Each number is 128 + 24 x the weight over the matrix's rms, rounded and kept within 0 to 255. Layers, rows and columns count from 0. Numbers have three digits each.

# layer 4 MLP down, 192x512, rms 0.0781, rows 109-130, columns 256-383
150093148125106134128111119125161147164122092145154111205154109100109128133117106138113152084098089104116150129169138136146119171117130121159108102157128162112120119109144115078154150164153142194105133131142144148139141131115159063087117116148156109105146105168137099167105137120116132109139123119156122117114134113111116112133103088145179132111147139126126110113099108144143154139134
143118115127128133119171131130147181127120128183192142095126115158143140132152114120043112145151111131121135148120148079150140103185126148123131104113111123130163159129142074152128148129112081117103089149098098130107136140111144110114108118113116150117077125198153151143119139158123153168155096143133139129139142102146102129103124097184133099129125192124148191167153115117136129108148
161123113105136167152122156125101129146133102143139094131137167138115149140164122114123133114130080132094112150112118132126160130171143132143136129135113149128119148141139152126108134098098128125172151114097125137111142165142136175134184119125091144149101096151152136094092091161189136148086152102131152123145171086115103150123116101114136136143146159148090139104144122134109131155149
138167139106090108124140147137104107153130111125105116125119157068121114122118163113179148127111177166127126129112138083118162100127188150135132164098107116096115136120144189152152156120163088140106142110151160171082097114127139115131174088130120101186124118135144128123158078183121142123127115104086123077098155149121127120141116120142159175104127165138093163124095124126133098117151
161131159130160175161143106124148127102124134135120125112108146105129168148104154100115140160149099168166135131142137136117168124135118157110110104168136125172152102144131121118137126141147132108166126126120129118127161115148167087095113135109142124104175143162152162102131150165103063086114167110136097129108142109107128138117141130158139144105142123152153162131103114142176106104115
162142118132158121106117140128109141121102143156181125134105166144108155144113138063082110110091126124155077141110119131117109115120103111121206133127168128164145154105113120122129090164108163173130150136102163132152108068138122136154096160116154124125135101142110123096111113178098147117173114114172125121160049080159103104129144133144124117142101110133127185138122076104123119152148
092093131125077173122129150143114081161123135089175116125127114123102128108154073121115141103145119140127106123137168120139107136101141114124118114145110136172160128148146107114136131165158163125174168146087135134152135138098145144057109164136153149136138140117127119111155136138085134121144130156081124160170150145149178103139120145118131160147122152154105091077092111099139113117144
120058097137137189154131111120096114128141118121168126130126142145091144158100154109125098115125107091136144177104128120114164116093112123149114105137116135112108116118094112131091149135103138130136136130132122138103157139137171105121112104089125150085123114095123126138150094087095122077131162109105125110125138199122131109113151122130113102115165116130101111117126125093098050137130
152109072133121116105102132134103115122162132140125150141120118131113078131122119116144152131126092127098165141083104119121102152155095138152156099114117132103134159130173165141126124096127094123140112098135124115134116100111144152125135098131126098187160149129142134155126097158142144131095097166090122140154099110095101115134142089124166155166128120121120105157149133160132117130127
127115110130126153092125140122113157128127108127103156134112107145106124091137126105124118152111102129149102128133110143155129161127135115094112133118113148166120108133135121141116124111110130131106130105141131113125145147156156144158178168130087128107130160108116139140128150105143074147116113128138087136154090118140115079135127163137107162155152123142089150183106139141180128152147
150158077125103144124123109099133197123139147108113133144132144127130081141144123156128147118101123143125084113114169119106089102103139124128142126119101099136110122116149148175107124093119124160127130111115121149115123154137162134138137108130186132139109163134162117128154134116126117128119121074122124168072137133139159137149089108109116115093121147170152141109162157128137119109143
102140106054126108153153114091168165198123127147132157114147121131147138121125073049178124161097122109105148147147176123140154117109168127156127127161130124158170066140129145049161109117128181163130118142141065146146090096111113100119124144132130072155135124147175128125136137166117128111112092124164164127127131145137050095110142163162072153124152096150155087102147118151136205156151
092118151158112107113075099100117094177160119142084135121123091110123102100132127128108087158149138111136129101086131141158121131102111110130168142139155148156111137116194117120158133121144141120102133144124132126130117137142138099116099083114160144132149061127150136125184159092142171139151125149147189120134118137132093123106122110127139103115125104097121144100088170108110099112157
169134159120104142152113101106147140130125099138168124124123110117121118125167142119074132140159112105125108139089142137158128173116137124159178129167107131094059106143122116126109150113139081127141085105096149077114103104103141181136123096081081123158141158099153141071090141135093133098136113106096147141100112125132115130152148106129149117135185131148124169140150102134149131144155
141129097110114099143128095164115189113102143141131119030134192153143116124096126110132108148093143152110083145136149180128137145172142133132152124162126104130124098161103120154103140133115130095044113084150093139142133126129069146086125107140125161160132098149115110068142120146088154112117126101133160134125108079101124163123151127151107110135102147118154141127139117107125119137158
121115101112139111167134116126108151112123113125141142142139162071121138155129140110129138118150113108110162130123086131149175187131107104093167141110150138114101130149096150114140136122124115157107095132156122153111117102124134150174118145124161119137108085108182147175130157116189166114117124127110122112128140143144143117132197144132098129098107135096147137126144149148098086125132
107151104079096160133117140139166121123149134110141138153134135134119101130121144132144094140084156158073116161165181095109135145125156128145167122093139102097117098164134120123104124113153143126150110127108144144115131168142096138127139163137168140132146132115149112085141134104147134144136121116142132137115172103116164102122112083125128088181152130171164150083122125148107090117116
088093120084115123165126088100143100120130127119132084118113131133096116110140140127126155135108146111156127157179189157034106089133123120116117142089135149115168125127140140135094140133149174110104091130117123102162159173145138109117121124110114118113122127150131135120107104149151113117143191125100088141141121177127143117107140162116133163136149124122103140100140101096117168083121
110139126111110155143135123144088163143160044097129140132183136140123098166119136093177153112115136142130117098139160120144158089096105096154097120148125159148097163088130149120155141147103134179110098169154162093114126126099155127100162106130119084137116131134137113122150116087131161120141136116108138078126165147109071127124153107107126186111117103133139150114142100103128127131109
161129129105101114135145133106120117124132107146155165180113104061109095139120110114141143111131139188094092110144126125137156133141135132135110127136141118115145095093115143156106142087119102109154157118132119159104153145146142117148087121127098149124125161152130191154160141196141162140123120154092158118192105145157146111132099132142158151085169145115175108137182115118072138138121
094150148129109113111153139134074108098131090105102119165136164137138125157200124136118145090142111113100148146173112116144134126131140112117097133166126167110092153135132114096129150153087158116145102092192144123117129127097138111148142114131122122121097199146109097097113141130115132149096122112122119074095132156140140137100157115113139065127175106112131150113155159121096154132152
100140140144127111129126153115125134101081114140122123193155102120099137130154151125094135174157119117161124110141114126133081157170138132128117109115126111130100106096135123136160118136145057143106088079078094117135137104143113127148152117131120118133133154147146154079109124086169153106113123149124169104138101141161131122141138139139140103157096147137138143112111137119120106159177